Weights of a small transformer language model.
Training: 901M tokens, 7774 steps.
Each number is 128 + 32 x the weight over its row's rms, rounded and kept within 0 to 255. Layers, rows and columns count from 0. Numbers have three digits each. The size before them is the row's rms in percent of the matrix's.

# layer 2 attention query, 256x256, rms 0.151, rows 90-100, columns 0-127
106:170092115148081145097158185051137089099113160153139134093129169091095190133121166158067163190167121109104165073130148124121148135179132107143134128121115092202164144101119146136171162132098124158082160132130172119159122136128080165080090144064147108160150103124139144208179124164133151197093083146118099198157154144151097097152107161165138151151132092121143172151126087065122197159096
100:156097158120151142083163113092196177164097148136130109163141126106154063130107157139120094135156160183150150169166102094095164179188112063140134095138176159179120152185108141099156165141083133133209131149100169243149158079163152120108138047175093112149145163051067183154081141083073142155134116138088133141132114141088098119213106100147157159111144173084131108125117130184158125101123
110:087126167166103108101198157133088107084117108150101078108137095110139084146185122088176111167071147200093119110137110162093143061213128104119116141138088188109153171151141138177130086111083130187107143099107157159067124112144145152147149139133176117165066109102098184060127103129143087062154125084056096137120081138113148136173133078115115091155117151192118160133082176116160151105112
109:130116072094131041138133138193173188082124132165046076135152045087130128116149151119108138075141133102144086080141087153160146130111117163113161164086138122118083176111124125140123140080162117155145145086083192118193099114126124099084120152109108076107140189123146109159143114106128140162122126138162136127083130139200099101086090147141152121168133136119106100163128111108110152170144
111:154107131154168166144164166110099116103119172188165182149110111157095073163116119116123098118103144089169092202126124173137108117122108141121143081113140121114167147152166141093072151175120128142122157149129161110156098174129101157110150096082088177167151119088153152139125151086167118097175169108128116122154119139093097138137121185115158081131178118139146164100042162108092182106167
104:116107113132142089146119129098132134142129129157197087110126157150136135132145094140075152137160150068102108186149085137066098122135161081123174141121128133114128114121111110159090087070169097163070155099106088125106076153139079121132154118130155134159149140163113130114121110185087147132105161107121151113117143079070110120142102155159078162095099205142176180135102149087119146111082
114:127108121093146080120104116104180212099177111127150127141083131114158139145137110079143122067152138145222170088149137113092141138107134184101147076146070131137206039115053060074131138142080176146105099141129111168186159170120068115096083172134118169144119097137125101085084121165120172117126139129130114214089127162142139144104139101120140089163138139122073120144133170136102092072118
107:194168153115123150091110080096117138119090171120107171162165171112150167148082124081173161098063171131085100111045118193158103175207127123155115122109118203137119154100054107176113175100122135120137124132106150145171119128096102111134180054110102113159150117142127138144108114139083079099138173120124118138167166108112095167142157122173127121141148087053079118151105133158117101204109
107:094134090196155130152127102180104092085156097113103147133160138116102147085160115106169159174103126200142134113129145177142110127169124136143124122147100138159174140138149143113070156063167142143136096171110193106161129125055110131130092126149159176072103170176175074109127139136163134132131112176156077107101136084146136128146114143172187104087138138117097086132114074137050155135136
105:082143135110123109193116140105154156091173148055096138104134176151096067152171159145126135159089085155132147125182125128123119092118153124112144151126129105114151098155119117223097068148063172152129079144102089112147117083112124109125054108121184101166109104084093126101157074084170132098170137158080107091057124091120070106139111166144111092097126142074110116131158175143101173124169
115:155153082154059080113135121136160072113156146111077102104117163108136161138198154163131100147099117132134130109200111192117134128091100165142193149112187148124148141066073099181127103106048105147093096181078132082135154170159102093179129147081199167128161116128066150128089113131157068075098095171129112135076138138144179125179095205059163098106178104152160100107089174160148163116114
# layer 2 attention key, 256x256, rms 0.152, rows 90-100, columns 0-127
108:144105114092140065123166086152107124106130167128105125125069125140114116148074171177146120118123092145141145104079093070140116135108156145150148175102173145099088119114125136145136117096134165162164091145114087197112134187122103105061163134153133098077122173171110185094137155070153122103162123114090201097100154122089072166138122070163132120132103182165168115161111139090163091101155
101:177131122097119174109102162141077105105117125101105123121130186117102151129069110106128176128188112093126138090123126171147091125189181138053141170083092086175061116063131102182162134148139131085102054192108124063127108115125103181127176168106121147123127157201176145097147159078070108108068129079156169149126159095137151086152109143076133129115079101149093045144111085131196126183118
102:106118112244123160095117179086170127115142148170153132145187182155120171204169166138068133092220132141139070130168144122167086136132160111104159111073112122166072128144101157143150112083171102135148118086131146125171104123136114163153157115108142133091180087124109111171116102109138159130136150122081128206097152076159141142096105090137094122099125123143058143096127104174147135084093
105:140111170086084111168134157118117189125175107124126186106139161124137063115111129073103119131140135123096153191050094129130109079103127146140128098166103101153084121130131124096083134126149128129156106069181087102102174168149153086151147114163146140124107124189111118132056151127148116129162165087091154091140172176102082144134150158178107098042165084095152172104075138117099139128081
107:154189186130108097128118112114138156192084131167125071079126156173114116125152162137186032117186117166099110151093116114150153104147134108090136179108181126123158125147138103136145098092135129105173099076093098111125114099135152114173147146146155114141135152061122136094184136097126116108110188134136123104148180107186114090119160127141154131094072125181124117161124113147151122186193
100:117107128141072124119158109108128174127155135213145102106118169112157076150086088130091150084103123186195165144086165160164139155149158115168125085183095128185128121120112133109105175106137137171106139164139118101106109113102109150132153094125121103178130037151085162146151117145168114094111141084178052164058136156143184106116131152155128112130141105117128147109138079149148061089184
108:115130125104086097154145182149195089162081159100146103137125120127120112119146149144088061110116074098107106181132116094092140109166145114095092111127115112121128211118110135122138103137107145109090176180079025104125117107070107154094127112115105123095194087117151095113089151102165099194100107067160136138166156094143148131092131126133180134121139163135143135111079071144126099184129
100:156101144168132153081097165176100119144118105090147119169108171122082102175070118163082155190132171191120154211099134129170105132110125110154142111055121128122088077159167178087083114129115134154163144186124119154095168104092098126131141139127124137136084190102189107100095143145196111136177172169132108098161145119111112093095065101127091121064071188193109155165130132120161163098180
103:194089128197132155157155112194070168144120111072191196152081144133064084173118154113177170103126149110173080112188125121090122117103106130117098121159141154109078140075111182104075079169113138112131070060125120154159122152138152158114111102151081092233190177143115152123119094110073103135156119145150096122096131108107172146085130119140111083130139148105117200136097158175109127075169
105:111117079163080069147085163179160139117134173147123139090135078149170172049110169142130180143114143165140149059125117154112083112104142118147140054160103127091100114038138144122088136109107103096116087127125090127165127160089165160165166162067089133107122134145123098120116114125172147145099119125131072153138068127105136095093151117114114108123157094198174128134150141048117105185109
107:143081214114137131142128184153147146123110153142094142172166188183097197152142117151148119157100082207170132108072131138102124093115172131147122095140107155097094144096162138111157115135157158144124161057160096128167167085107160147178176120122065142162088196108099122104098083096097245137145135076105196136127099153088126153112115163117076133120136093121134137077116069082129157122155